Weights of a small GPT-style language model, trained from scratch on English Wikipedia.
Size: width 160, MLP 192 SwiGLU, 1.87M parameters.
Architecture: rotary positions, no biases in attention or MLP, untied embeddings.
Training: a variant of Adam for these matrices, 152M tokens.
Each number is 50 + 15 x the weight over its row's rms, rounded and kept within 0 to 99. Layers, rows and columns count from 0. The size before them is the row's rms in percent of the matrix's.

# down: layer 2 MLP down (transposed), 192x160, rms 0.0896, rows 150-164, columns 0-159
# gate: layer 2 MLP gate, 192x160, rms 0.0947, rows 151-164, columns 0-159
# up: layer 2 MLP up, 192x160, rms 0.0912, rows 151-164, columns 0-159
down150 094:53 32 51 42 45 51 41 50 71 81 70 48 62 60 52 62 58 71 31 19 59 41 25 68 04 71 47 52 62 68 40 55 60 43 45 52 28 36 73 48 52 36 40 62 44 62 65 36 47 23 44 45 67 74 54 69 35 61 73 30 52 58 43 41 22 25 64 34 25 45 41 37 53 61 49 64 51 42 72 49 46 00 54 52 67 57 48 42 23 42 47 62 43 79 64 43 84 47 33 48 36 54 34 58 45 46 53 67 36 46 38 49 44 44 29 58 47 48 36 31 42 69 53 59 36 34 74 56 28 51 31 34 33 68 33 66 50 59 59 65 48 45 50 92 70 24 46 56 44 23 56 56 52 57 50 46 63 58 56 66
gate151 094:62 67 56 43 43 36 34 67 45 51 52 47 43 50 57 38 68 36 71 35 65 23 62 51 49 57 40 56 47 37 14 45 18 30 54 24 69 59 73 62 54 58 45 67 40 74 82 32 45 54 71 45 88 49 30 45 48 64 70 58 35 48 24 55 39 44 45 33 42 57 47 16 65 34 52 51 32 40 68 51 55 61 51 69 55 60 74 67 36 51 57 40 68 57 52 63 37 48 34 66 83 64 45 40 61 53 49 27 46 60 74 39 60 59 46 82 54 45 60 44 47 39 26 40 07 48 30 50 63 76 72 44 30 50 52 70 61 23 36 36 72 55 33 35 61 50 14 60 36 53 60 47 60 42 48 37 39 28 55 58
up151 097:60 19 22 42 51 52 60 61 33 55 14 34 50 18 53 55 62 66 45 54 65 51 34 53 26 50 36 52 44 25 45 60 29 62 52 45 76 22 59 45 70 31 54 35 69 32 11 52 47 34 49 32 29 58 59 53 78 52 49 37 35 48 39 77 34 74 68 58 49 09 55 62 74 34 67 43 60 48 67 48 67 57 72 39 41 37 48 47 41 55 35 40 67 65 53 56 52 41 20 64 56 34 31 63 68 56 48 53 33 49 24 56 59 38 74 58 48 42 47 54 61 50 38 41 52 38 56 55 37 33 27 61 44 37 39 30 31 62 53 49 47 35 68 59 56 21 59 68 43 68 52 29 17 26 27 71 39 36 58 50
down151 097:44 43 52 53 59 46 58 48 37 69 35 31 51 35 56 68 45 50 47 53 35 59 21 45 85 52 21 69 64 38 50 38 63 56 66 52 53 41 77 73 51 35 56 59 45 37 67 53 70 31 36 49 70 37 63 53 38 57 41 22 44 43 39 73 61 47 44 43 38 74 51 49 52 36 38 46 56 41 60 27 42 69 63 74 40 70 56 20 11 56 34 29 54 83 48 48 71 57 28 47 54 50 77 31 63 47 67 53 50 21 62 36 59 46 61 77 38 66 15 51 74 44 26 34 43 67 28 56 61 49 51 50 51 34 36 59 47 43 62 54 45 40 58 69 40 50 46 35 09 61 65 54 60 33 56 07 30 42 25 46
gate152 100:43 54 46 19 18 59 47 53 40 57 60 49 48 40 74 58 71 55 40 38 45 52 41 42 30 63 32 66 41 56 53 69 44 25 43 47 52 60 40 35 37 83 40 57 75 31 38 49 39 51 44 61 30 45 35 49 69 09 35 20 66 66 53 58 74 56 70 56 40 52 53 62 65 42 52 25 72 53 68 20 58 43 73 64 40 58 60 60 61 57 50 67 56 42 51 41 66 41 39 41 45 22 25 57 55 59 54 43 75 53 70 37 64 58 59 76 51 24 45 55 54 72 48 49 34 64 43 53 56 37 24 46 35 48 59 65 41 39 26 43 53 67 70 93 47 61 70 35 33 63 73 45 57 26 28 27 73 63 18 56
up152 103:55 52 43 46 62 40 59 45 40 52 56 45 38 39 40 42 58 35 52 39 43 44 28 59 54 54 40 59 46 58 50 31 57 72 84 87 67 36 30 47 47 23 63 19 67 44 53 37 22 48 67 30 70 52 51 75 66 34 59 41 37 43 36 39 50 84 64 52 65 60 48 34 46 57 55 59 71 57 32 43 47 46 23 52 13 64 60 55 78 44 21 30 45 60 22 11 28 69 56 53 41 78 78 49 48 52 43 60 67 47 46 51 61 40 47 31 67 48 48 41 59 53 63 62 49 54 45 52 56 30 79 30 54 40 57 25 51 44 61 20 43 45 29 45 82 72 62 51 51 48 45 57 43 68 54 63 54 85 14 49
down152 104:21 69 52 39 26 61 48 62 92 39 57 64 67 48 48 27 42 42 45 52 45 47 32 62 45 46 51 41 40 53 54 40 73 53 54 57 52 69 64 69 21 45 74 57 65 65 49 65 46 61 77 72 39 20 47 53 30 44 46 66 58 44 48 55 64 39 54 72 45 61 90 42 53 53 50 83 64 49 37 75 63 48 53 61 30 61 64 48 60 24 39 77 34 28 59 59 32 68 68 31 40 55 32 72 32 56 54 36 54 81 61 35 65 45 47 65 54 54 32 34 79 65 09 84 50 46 76 63 63 56 42 56 43 70 47 41 60 67 58 32 37 33 41 58 47 43 45 54 53 63 36 64 51 45 51 55 25 30 69 30
gate153 100:71 46 60 33 62 69 43 67 36 66 26 79 51 51 82 26 49 49 60 45 46 18 14 53 49 50 60 60 55 40 53 62 63 62 56 71 48 75 40 45 30 50 55 62 69 50 25 16 76 51 66 75 42 50 51 62 65 50 67 66 47 65 51 36 79 62 73 53 44 68 49 56 48 55 39 25 53 31 68 60 52 68 47 58 37 49 73 33 64 50 22 45 64 71 53 73 57 62 54 62 36 34 89 57 35 53 34 53 64 59 47 31 53 39 54 43 31 48 30 47 53 62 90 68 63 58 41 29 61 72 54 49 26 43 50 27 34 44 25 48 73 76 73 51 39 62 56 55 49 55 46 42 38 38 34 32 33 40 39 43
up153 101:62 62 84 40 59 43 44 31 39 84 57 53 51 42 63 46 62 45 54 50 38 51 49 18 56 70 30 69 74 55 47 44 67 74 46 70 58 60 15 52 34 34 15 40 40 47 34 58 49 53 63 53 38 68 33 62 58 52 26 49 66 51 66 41 64 55 45 32 54 42 52 53 28 42 59 69 58 30 59 56 35 27 51 69 39 63 55 26 58 72 68 41 29 70 48 66 39 67 63 56 42 55 67 54 22 44 68 51 33 54 20 65 49 52 50 58 47 71 37 53 41 65 87 50 45 77 45 42 51 65 63 55 33 73 43 18 34 45 32 60 42 54 27 70 29 60 38 81 77 40 23 52 68 35 34 64 36 50 67 58
down153 102:50 30 56 40 58 60 55 81 23 54 78 69 38 51 58 29 79 50 44 34 38 49 32 59 48 50 64 39 50 45 54 73 03 22 30 35 70 49 45 77 27 55 42 51 61 55 44 59 68 40 49 40 38 60 62 48 66 43 35 58 57 36 20 34 41 51 27 49 27 41 52 65 44 23 56 59 58 68 25 73 58 53 59 58 61 36 64 64 20 41 30 53 86 46 56 12 57 41 59 51 59 52 41 50 07 27 62 44 70 34 43 42 47 60 46 41 34 36 52 55 46 61 40 74 42 45 56 45 64 42 58 64 18 33 48 43 46 49 70 69 62 58 35 63 44 65 43 58 41 21 72 67 37 51 45 67 65 49 51 34
gate154 088:52 50 61 51 68 58 56 80 30 26 37 45 70 71 36 26 50 37 46 61 57 55 18 53 66 43 34 43 73 53 20 47 50 61 36 37 55 43 35 81 65 33 57 34 27 62 81 51 18 49 49 30 34 50 38 33 72 38 49 62 57 34 34 32 78 45 76 40 42 41 63 25 45 47 53 43 36 58 72 41 45 53 28 65 48 61 77 62 67 65 64 35 40 26 60 39 28 54 72 54 43 45 60 31 19 47 53 72 63 47 44 61 41 51 46 66 65 31 58 56 59 64 47 42 43 69 26 30 53 57 54 62 32 44 55 68 38 62 55 48 41 25 57 41 55 63 19 45 25 54 37 69 39 85 40 48 67 61 53 20
up154 092:46 51 53 77 48 49 52 55 43 60 66 12 69 51 57 33 70 61 53 79 66 59 60 37 28 19 36 33 21 50 44 32 59 47 64 66 30 45 21 50 33 25 42 51 91 33 38 48 51 51 32 42 46 55 50 48 53 59 61 34 47 69 33 59 63 11 54 54 41 65 54 46 48 56 55 19 68 51 58 57 43 63 77 57 59 62 27 55 28 38 60 40 47 24 36 44 44 63 51 32 83 46 26 60 55 45 62 59 39 56 29 45 43 29 29 51 08 48 49 60 38 61 56 39 38 49 44 41 38 35 44 34 63 32 56 57 46 34 44 68 51 21 62 57 46 37 75 51 45 22 55 39 68 60 45 39 23 47 19 65
down154 093:42 56 47 47 46 39 46 56 13 73 55 52 68 38 61 29 32 77 32 45 54 70 61 34 51 42 48 29 67 53 63 26 74 36 62 54 72 62 43 51 36 61 41 54 62 76 32 57 64 29 55 52 56 61 54 41 53 70 50 42 22 56 70 31 47 30 57 28 45 43 39 28 55 40 35 11 50 37 35 70 31 37 68 57 85 36 34 42 50 59 36 44 55 24 60 75 41 96 64 52 56 39 23 28 49 47 45 43 39 55 42 65 46 34 61 40 38 67 49 52 43 73 70 58 44 30 56 21 35 23 38 71 44 37 45 57 82 47 68 28 49 45 69 25 73 48 47 53 60 51 32 48 48 60 54 48 70 57 48 69
gate155 106:46 48 38 43 37 47 55 33 28 75 51 44 43 43 76 30 46 55 40 48 26 19 36 50 61 74 49 54 64 30 73 46 57 38 35 26 33 28 36 53 71 43 62 62 49 50 61 44 48 67 19 49 68 34 54 22 35 45 56 55 81 43 45 32 52 45 57 43 51 53 59 55 20 74 53 57 70 62 70 46 22 45 78 69 35 41 67 57 63 37 41 44 36 40 36 63 36 67 28 32 57 41 56 59 51 96 46 69 50 42 71 39 53 42 57 62 41 65 43 62 65 53 64 61 48 59 63 53 52 30 51 74 46 61 50 22 27 46 84 57 49 58 47 48 08 80 59 43 41 43 23 31 32 43 42 33 45 67 36 33
up155 102:67 67 61 86 67 43 52 47 55 50 76 50 51 58 42 61 44 43 58 65 32 61 90 49 43 76 52 53 64 36 72 56 36 45 44 38 64 34 48 45 55 47 53 74 51 50 77 97 63 31 50 40 47 46 72 29 66 33 71 53 38 54 36 34 40 78 33 57 46 59 59 37 33 51 27 49 39 38 91 41 68 51 53 54 32 56 50 67 16 68 60 43 66 62 00 54 60 57 31 25 55 48 67 38 51 48 48 56 19 71 56 75 47 37 36 52 49 36 49 36 68 64 35 48 53 46 06 62 55 37 39 65 53 47 52 49 60 66 43 31 42 46 41 17 51 56 58 48 40 50 46 52 64 44 51 57 67 66 52 51
down155 102:71 45 57 49 94 61 59 26 67 65 77 47 47 48 37 39 48 51 45 56 49 77 23 61 51 53 40 55 55 48 40 61 60 70 65 61 63 39 74 36 42 01 56 53 39 51 46 54 55 51 65 60 44 40 45 60 34 55 48 36 54 58 58 29 63 48 46 36 17 54 48 36 29 47 45 45 45 88 54 23 56 30 24 59 55 46 42 33 56 35 57 48 58 34 19 62 36 50 52 32 58 63 68 48 76 45 32 52 56 79 51 40 44 46 39 53 50 23 57 40 63 33 52 54 44 60 38 65 99 32 37 40 49 46 48 61 34 71 33 51 56 29 61 40 56 82 30 35 50 68 19 67 40 44 37 84 61 65 58 42
gate156 100:52 80 40 60 72 00 34 30 67 42 74 40 52 63 46 49 53 22 67 46 37 67 31 63 42 48 68 36 26 35 38 45 48 57 35 60 40 75 46 55 03 92 42 33 60 50 60 63 40 54 53 61 60 69 46 65 31 47 49 50 41 74 55 49 51 11 61 34 59 41 45 48 41 58 61 55 77 46 20 67 49 69 27 52 45 43 58 55 53 72 55 36 38 45 67 46 56 56 55 25 35 54 34 47 66 44 33 36 56 52 35 32 25 42 51 38 48 58 58 62 52 39 83 47 40 46 64 36 37 61 58 78 68 63 40 52 52 61 60 36 26 62 32 41 59 53 60 36 70 57 35 62 39 52 72 71 47 39 50 39
up156 100:39 30 48 49 23 67 35 38 50 71 40 67 15 36 46 47 82 76 21 17 59 49 51 25 54 75 58 59 64 75 43 68 65 62 59 76 61 36 67 30 52 61 57 66 62 35 41 61 29 39 41 37 33 66 63 79 67 49 45 53 57 55 53 65 62 67 54 48 41 21 53 54 63 48 58 44 60 61 43 60 28 38 32 52 49 62 62 47 59 67 33 44 45 42 31 43 50 31 61 52 33 33 58 50 62 29 47 60 59 37 54 29 49 55 60 34 54 37 33 63 48 54 32 56 23 48 96 82 68 65 57 46 51 15 42 37 66 58 59 42 62 56 43 73 60 43 65 36 41 71 39 25 67 49 40 23 43 74 45 60
down156 103:39 57 40 21 60 48 70 57 61 49 30 34 77 49 52 63 65 47 67 59 37 54 56 68 63 22 28 51 53 33 53 53 51 64 61 25 41 53 46 40 72 61 51 52 39 32 59 59 70 36 50 60 53 44 67 28 30 56 58 24 53 52 47 66 30 53 71 37 50 18 34 75 55 27 47 35 65 52 60 62 76 37 30 39 29 32 38 32 34 73 34 29 59 32 53 69 56 74 26 37 55 60 66 32 44 64 44 45 50 14 85 41 41 47 77 46 24 42 47 87 58 44 63 57 58 82 57 53 81 55 34 42 42 80 37 62 69 52 46 46 72 55 58 40 48 73 67 37 47 43 46 64 62 40 53 34 35 53 46 33
gate157 106:50 61 56 43 44 54 29 50 26 44 12 54 79 16 32 59 57 31 61 74 33 64 40 56 25 43 24 65 40 48 46 36 65 32 32 66 31 51 48 56 32 22 45 34 62 81 58 45 57 41 65 46 48 51 57 62 61 48 58 86 74 62 59 48 54 38 42 27 51 40 52 23 39 57 53 40 52 67 41 53 38 48 47 56 36 46 52 63 62 62 77 94 77 33 67 67 63 47 72 65 22 39 66 55 30 61 57 42 56 48 25 68 64 76 71 73 64 44 35 48 51 37 61 73 61 71 56 30 25 49 74 39 55 56 64 46 66 32 61 62 39 47 37 53 47 48 56 48 54 61 37 82 65 43 66 60 58 37 49 54
up157 104:59 38 34 49 71 72 60 61 37 50 50 65 49 82 34 50 31 42 48 26 59 56 55 23 78 58 63 37 54 27 56 49 49 57 39 60 85 37 67 43 55 40 60 60 47 58 45 33 55 58 56 43 30 18 48 57 63 33 61 25 50 28 63 42 48 29 60 74 52 33 50 63 75 38 30 53 68 65 70 26 49 23 54 49 44 75 52 37 52 80 36 37 33 23 32 52 40 61 54 32 84 62 64 52 31 49 54 47 51 55 60 49 48 21 46 59 76 39 32 61 41 40 68 45 22 74 61 52 47 50 53 52 44 61 72 46 59 44 66 53 73 31 52 69 60 54 80 58 50 65 44 83 65 29 33 59 85 39 33 58
down157 104:52 72 34 44 55 63 94 52 61 73 58 29 50 24 59 75 45 48 36 53 41 36 54 31 46 45 38 50 53 57 51 57 36 36 49 66 50 11 46 37 40 45 63 49 56 25 52 36 51 84 57 40 59 61 46 54 67 38 45 33 40 36 63 66 50 63 37 36 60 45 16 33 31 25 71 52 80 45 35 46 53 65 48 80 58 35 56 53 41 39 39 41 50 63 60 38 62 46 34 55 32 38 20 31 88 66 53 54 72 48 42 49 31 30 66 62 87 65 43 38 63 40 41 79 49 61 70 71 35 47 34 49 43 49 59 80 43 55 49 38 33 55 57 35 27 61 58 43 69 67 71 14 66 52 58 39 68 52 41 42
gate158 088:36 52 66 42 47 34 46 25 27 66 22 62 52 57 50 33 65 47 53 27 13 37 88 59 58 39 56 62 48 37 46 56 46 57 68 52 52 44 52 47 36 51 38 64 77 28 67 36 38 61 54 46 35 51 65 64 70 42 39 35 55 50 59 57 72 64 36 66 55 37 56 76 36 48 48 49 64 75 36 53 47 56 68 36 51 37 32 19 39 45 26 46 58 75 67 27 53 51 40 46 42 50 56 98 39 45 81 65 34 69 57 49 65 45 50 43 67 56 48 65 55 48 56 76 61 77 83 52 71 63 57 65 35 56 44 21 38 14 66 33 38 54 63 56 35 57 33 43 46 66 47 65 48 13 51 52 61 79 41 44
up158 096:78 65 68 30 44 49 49 50 57 42 66 63 48 38 56 48 33 35 57 69 58 67 59 47 63 63 54 53 64 69 71 38 87 30 48 52 37 36 19 46 65 50 41 33 46 51 53 74 64 44 30 40 69 46 75 54 04 55 31 60 64 65 79 28 44 66 26 61 57 39 46 48 50 49 58 70 50 53 46 47 51 00 46 65 74 47 42 48 35 49 70 48 37 46 46 84 50 36 36 25 38 55 22 55 33 46 53 52 71 52 38 52 50 49 54 58 48 54 45 44 49 51 46 57 26 72 32 54 41 54 71 52 54 74 54 39 79 47 80 38 49 68 60 69 46 58 27 84 60 27 59 55 54 22 51 23 65 62 52 44
down158 098:78 58 73 47 65 43 55 69 58 71 50 37 43 59 70 53 39 62 40 59 48 63 51 48 81 50 57 60 74 44 52 63 67 23 35 45 42 64 61 38 47 44 41 27 43 49 43 41 34 51 57 16 57 38 57 39 51 61 70 57 19 47 40 36 48 55 50 46 60 68 39 65 36 59 40 56 38 35 57 57 56 53 47 49 28 66 21 52 59 44 67 70 66 50 60 41 55 28 57 47 43 31 41 53 87 33 81 37 45 75 40 52 32 27 27 70 53 30 39 82 29 35 62 28 37 50 81 32 69 48 60 31 76 34 50 63 65 57 71 40 42 30 30 55 51 63 17 50 72 66 54 59 39 62 62 67 19 28 23 65
gate159 106:30 65 47 43 50 47 76 60 69 48 64 60 57 51 64 66 59 60 65 42 26 51 65 57 44 64 68 61 57 79 54 62 39 44 64 65 49 60 58 39 44 38 65 52 31 72 31 62 55 95 49 47 30 40 38 59 53 38 53 44 91 31 70 46 42 48 64 54 59 52 32 61 38 35 40 43 50 49 57 76 27 33 24 44 57 38 34 36 34 53 35 37 51 52 23 21 43 59 41 75 27 56 49 39 59 50 71 56 34 27 17 42 25 52 56 37 89 39 36 60 56 54 75 43 24 51 16 66 51 37 59 50 64 40 19 52 35 53 42 59 48 64 13 51 42 46 24 74 41 66 70 61 56 56 58 46 51 68 61 55
up159 098:64 59 42 40 34 74 44 37 52 37 44 20 64 80 49 59 52 36 55 53 48 38 40 19 43 30 12 48 50 62 46 29 42 78 50 57 47 56 62 65 40 46 70 50 88 47 37 55 41 39 30 43 58 41 47 53 50 28 42 64 63 59 34 49 71 59 25 46 65 18 59 37 52 37 25 49 55 56 52 68 52 61 67 42 35 57 71 70 44 62 45 46 51 55 63 42 44 63 58 58 38 65 14 59 58 43 58 50 60 61 56 68 50 30 29 53 64 32 50 18 68 68 33 61 55 38 60 39 56 28 77 32 79 60 88 30 42 14 50 50 36 56 54 31 43 46 82 54 58 49 69 54 28 54 48 60 68 82 40 61
down159 101:35 50 55 45 63 40 42 41 00 67 51 62 33 59 47 68 53 64 45 36 40 56 50 74 32 62 53 52 53 42 55 50 59 36 46 83 48 23 21 38 61 42 49 51 39 42 51 52 69 64 40 49 65 61 60 40 46 48 63 58 63 58 51 44 41 33 85 63 48 67 09 76 53 51 72 66 37 47 66 48 38 44 64 71 49 71 45 41 70 47 38 51 28 39 56 55 56 46 62 39 63 53 74 28 55 56 40 48 51 53 51 60 31 85 85 61 49 70 43 96 44 36 58 48 43 66 42 48 32 54 36 76 50 49 35 69 45 57 41 56 60 54 60 41 53 38 52 33 67 70 19 38 32 61 34 56 17 40 52 62
gate160 098:44 50 73 60 46 48 66 39 47 42 53 48 60 60 63 65 51 57 63 46 53 35 59 62 49 56 32 55 21 61 44 41 47 49 50 35 45 38 56 55 44 72 43 09 59 54 34 38 37 59 78 43 43 46 35 64 44 38 47 22 42 44 23 39 36 33 64 41 56 42 49 47 81 28 36 42 27 25 39 57 43 59 16 68 55 39 33 34 57 46 65 79 46 36 29 27 40 19 54 39 46 73 45 62 50 51 44 21 36 55 63 70 40 37 35 32 29 21 34 40 93 41 44 62 37 52 28 52 75 53 65 40 55 45 32 45 08 39 36 45 55 65 43 58 54 51 46 80 37 56 49 54 58 88 55 28 30 68 54 70
up160 098:54 33 53 29 41 32 76 38 30 68 62 53 77 61 52 63 74 46 45 55 62 49 46 55 58 43 30 34 41 48 20 27 57 49 64 26 48 44 41 61 61 42 63 50 74 56 43 60 38 29 56 23 51 60 69 70 13 52 56 36 40 45 37 26 27 21 46 28 46 23 49 60 50 40 50 68 64 59 38 27 38 32 28 51 67 37 65 39 48 42 49 40 48 30 53 64 49 57 26 57 58 65 55 47 39 44 48 31 39 67 54 88 46 27 47 59 47 43 19 60 66 55 56 44 23 58 45 54 53 52 67 49 61 34 46 48 61 58 46 39 56 62 47 56 80 46 39 72 67 24 66 54 48 98 49 14 22 54 32 72
down160 095:85 44 35 57 49 52 29 51 91 37 48 52 56 32 44 31 31 42 41 59 70 51 48 53 29 62 51 58 56 68 38 39 50 62 65 54 49 16 32 54 59 64 51 62 36 26 37 63 70 39 68 51 36 80 50 45 35 27 42 58 73 58 27 76 34 63 48 14 26 40 38 58 57 39 32 53 31 28 37 54 34 66 50 59 37 48 31 54 70 40 62 55 63 72 24 50 62 48 78 25 52 86 23 68 42 60 40 68 71 32 65 38 55 42 56 21 53 66 59 53 65 35 25 65 55 69 39 51 64 54 46 58 16 43 44 60 23 50 46 57 42 67 57 35 35 44 40 56 62 63 41 60 31 56 29 46 58 44 54 51
gate161 101:48 42 49 54 31 36 20 19 63 55 28 26 41 32 34 49 56 61 26 50 44 43 61 28 51 49 66 60 64 41 70 11 47 19 38 51 33 71 08 51 51 63 66 27 71 48 51 68 32 48 47 39 32 63 40 56 33 53 39 54 61 58 42 45 50 38 29 61 68 51 45 45 58 51 78 43 55 80 44 28 36 41 54 46 58 59 09 30 60 49 39 72 59 26 55 56 39 81 40 28 33 32 65 57 32 42 52 62 51 40 29 53 31 44 42 65 50 40 35 35 38 51 53 42 33 80 56 45 50 55 65 55 63 53 41 29 46 29 44 38 53 38 59 38 48 57 34 45 62 35 09 65 59 28 62 62 71 77 60 37
up161 106:48 65 56 35 51 42 49 38 40 66 50 29 44 48 33 57 49 53 45 50 46 46 46 31 43 73 79 34 64 70 53 39 46 46 59 73 58 43 65 61 45 60 57 47 65 58 68 59 57 48 58 21 64 45 34 67 54 86 22 38 42 23 30 60 32 28 52 64 29 22 49 62 65 68 63 51 42 61 45 49 55 43 60 24 53 34 49 64 53 40 60 41 28 53 58 80 39 21 30 71 57 51 11 99 55 48 68 33 59 59 48 50 49 49 44 43 46 48 49 64 24 55 55 40 28 69 65 60 52 40 40 19 39 19 74 25 22 31 54 65 77 38 49 61 45 57 44 56 34 50 62 30 50 53 65 22 62 63 48 59
down161 103:63 35 52 80 34 75 70 51 48 33 49 28 44 52 57 47 53 49 53 51 54 51 63 66 62 41 43 83 42 32 27 71 45 58 54 44 63 55 41 35 47 52 44 14 36 61 58 68 56 25 39 42 56 51 47 45 59 43 71 49 59 47 34 45 34 70 57 42 44 42 43 36 35 50 41 58 35 49 63 65 77 76 26 52 37 49 45 44 47 06 65 40 83 69 51 37 54 51 48 59 67 10 72 24 62 57 55 61 17 52 52 57 77 70 29 44 61 45 38 56 50 42 55 31 64 52 59 32 06 34 66 27 60 73 59 13 64 64 57 54 27 67 37 49 61 54 21 37 56 61 53 40 42 49 34 43 51 77 43 48
gate162 098:54 59 72 18 67 58 72 35 50 57 48 48 57 32 52 48 68 59 60 50 35 34 41 37 76 62 40 42 41 45 41 43 24 28 47 71 37 34 46 24 63 36 54 60 40 86 49 20 30 48 65 87 40 49 62 29 58 71 59 29 59 82 58 72 49 44 78 65 27 48 38 54 76 50 40 64 81 42 58 52 61 56 51 64 65 53 49 34 52 56 59 74 48 55 50 40 15 42 53 48 50 37 64 44 69 42 38 68 45 34 50 42 63 37 49 50 52 65 69 83 57 59 36 88 25 40 62 34 53 47 28 53 45 30 38 40 24 38 44 62 39 20 60 59 49 47 51 51 31 65 19 35 46 60 56 43 65 44 61 26
up162 093:51 65 70 37 57 31 55 39 62 60 50 43 77 53 48 61 64 72 99 75 43 29 41 41 70 50 51 34 37 53 68 45 14 38 32 59 51 40 40 26 42 28 59 53 67 73 35 40 42 46 49 40 68 47 42 42 54 79 68 43 50 58 52 70 37 21 40 68 46 33 49 48 58 58 46 61 64 30 53 45 59 65 57 52 79 57 47 33 57 55 68 57 44 52 49 83 42 45 66 47 35 64 31 33 45 42 26 70 49 55 08 57 80 58 53 61 48 27 61 58 46 66 37 70 15 36 29 27 52 57 27 36 54 57 49 40 46 34 37 50 46 22 46 77 90 32 39 42 41 64 60 39 57 59 49 57 46 41 54 36
down162 092:56 42 55 66 58 36 45 23 99 54 44 42 47 64 41 53 38 64 60 47 53 42 69 26 45 38 35 62 56 49 33 76 65 63 35 63 63 44 46 59 51 40 46 66 47 61 49 45 34 57 54 57 51 20 70 60 29 54 77 67 40 46 75 33 31 57 24 47 28 55 44 46 23 46 57 45 49 48 60 64 63 27 24 63 33 63 63 48 51 33 48 58 49 66 65 39 37 56 57 46 68 67 76 46 50 51 74 81 60 77 58 38 44 68 33 35 63 64 49 36 24 39 54 36 55 62 50 55 26 57 41 40 30 37 67 67 42 67 51 50 66 55 74 46 78 84 71 47 60 63 61 50 66 54 36 50 60 50 22 67
gate163 098:46 78 43 49 28 33 30 87 33 35 20 70 52 21 64 48 21 36 70 66 41 49 66 62 53 67 36 54 70 20 52 46 35 47 69 44 27 24 69 44 43 82 45 50 49 49 39 63 69 64 44 33 42 81 68 54 43 68 43 63 39 45 44 12 55 55 57 31 44 54 58 49 35 55 37 39 45 53 45 42 45 54 51 52 69 80 50 30 64 31 38 28 62 57 61 50 71 63 58 59 51 49 47 44 64 50 18 35 68 45 52 16 41 49 57 36 24 35 40 48 51 53 50 50 49 59 47 34 61 46 55 52 49 27 60 62 14 33 47 26 48 64 14 48 45 55 59 70 38 38 60 51 58 48 53 41 48 15 26 64
up163 094:66 34 45 60 67 36 50 17 51 51 46 52 81 41 46 59 37 22 61 71 26 37 55 63 41 57 49 50 44 73 47 76 49 32 29 53 32 58 48 28 18 33 47 87 41 27 68 28 86 47 62 39 60 38 66 37 58 57 74 44 38 78 41 72 61 57 50 39 59 62 58 45 44 45 48 55 68 63 42 34 51 44 31 34 29 50 50 59 39 70 34 69 58 55 40 64 52 53 69 44 35 51 78 79 29 59 66 29 36 49 67 39 80 40 37 37 52 40 38 35 72 63 32 61 60 48 60 41 37 51 70 70 61 48 58 66 69 44 31 70 67 30 60 49 37 28 47 29 64 53 79 77 66 33 56 65 49 56 53 46
down163 098:74 52 41 39 63 22 49 52 33 83 42 68 55 26 37 70 63 56 29 41 54 64 57 45 38 84 70 45 63 49 55 59 44 46 29 37 43 68 50 44 31 45 45 64 43 18 79 56 27 51 54 55 54 48 49 52 47 44 23 54 57 73 20 67 17 53 50 55 84 43 25 48 57 59 38 58 44 68 73 68 56 31 35 20 55 44 70 48 55 62 41 57 33 66 42 73 45 56 62 30 62 27 47 46 36 36 62 63 54 60 44 32 48 54 72 28 64 13 50 29 53 75 46 46 65 48 26 42 57 71 45 42 55 90 50 51 47 42 56 54 28 58 65 51 52 50 51 38 25 37 77 58 48 63 61 69 36 36 67 35
gate164 109:77 71 77 63 48 55 48 40 62 36 45 62 48 49 47 52 28 42 47 68 62 73 68 39 21 40 37 41 52 58 43 45 40 23 38 73 47 45 51 52 30 68 38 52 44 61 53 61 86 55 42 62 68 53 55 78 38 42 05 60 34 48 41 53 75 69 51 59 71 87 49 46 55 48 52 53 40 38 56 60 83 59 49 36 68 42 21 52 32 41 36 48 41 42 50 75 57 54 49 38 37 55 42 71 55 47 79 63 59 49 92 51 41 55 57 49 55 59 57 44 47 74 71 65 38 59 34 18 54 66 58 49 72 43 37 36 69 35 55 79 66 34 22 55 79 36 32 57 60 52 32 30 56 79 60 40 47 35 58 62
up164 103:71 33 65 66 44 47 66 56 75 32 34 37 50 61 70 58 47 55 61 62 48 26 51 15 45 53 31 42 53 49 40 60 41 30 65 47 35 34 65 31 46 82 29 55 45 51 50 66 77 51 43 44 39 24 55 57 54 75 38 32 43 19 75 53 70 81 60 61 63 60 48 57 56 53 60 68 61 24 79 59 62 50 59 19 72 68 48 36 41 36 62 66 36 49 41 55 57 47 57 45 71 48 48 29 57 27 59 64 38 44 38 71 29 61 38 51 64 66 62 49 26 42 44 51 21 62 60 30 44 65 50 44 57 36 52 35 50 46 54 61 32 42 39 84 57 30 67 61 38 63 50 15 44 53 61 93 33 72 65 68
down164 096:40 54 49 31 37 79 47 64 51 78 69 50 65 66 62 51 44 85 42 43 33 32 11 54 65 54 71 34 71 42 38 46 62 60 28 46 41 35 55 58 47 25 44 46 66 61 62 43 46 52 78 45 60 37 49 64 46 17 69 37 43 43 79 49 58 41 54 67 53 36 62 62 71 48 55 50 42 31 69 60 38 35 58 69 48 56 72 61 51 53 47 53 17 32 43 69 71 60 47 60 74 47 52 45 75 34 77 25 53 53 53 41 24 47 48 63 47 35 47 61 26 69 38 59 60 46 76 66 39 48 43 39 68 44 78 47 24 53 60 57 20 21 63 55 45 56 58 38 62 53 79 64 53 40 18 52 59 30 61 16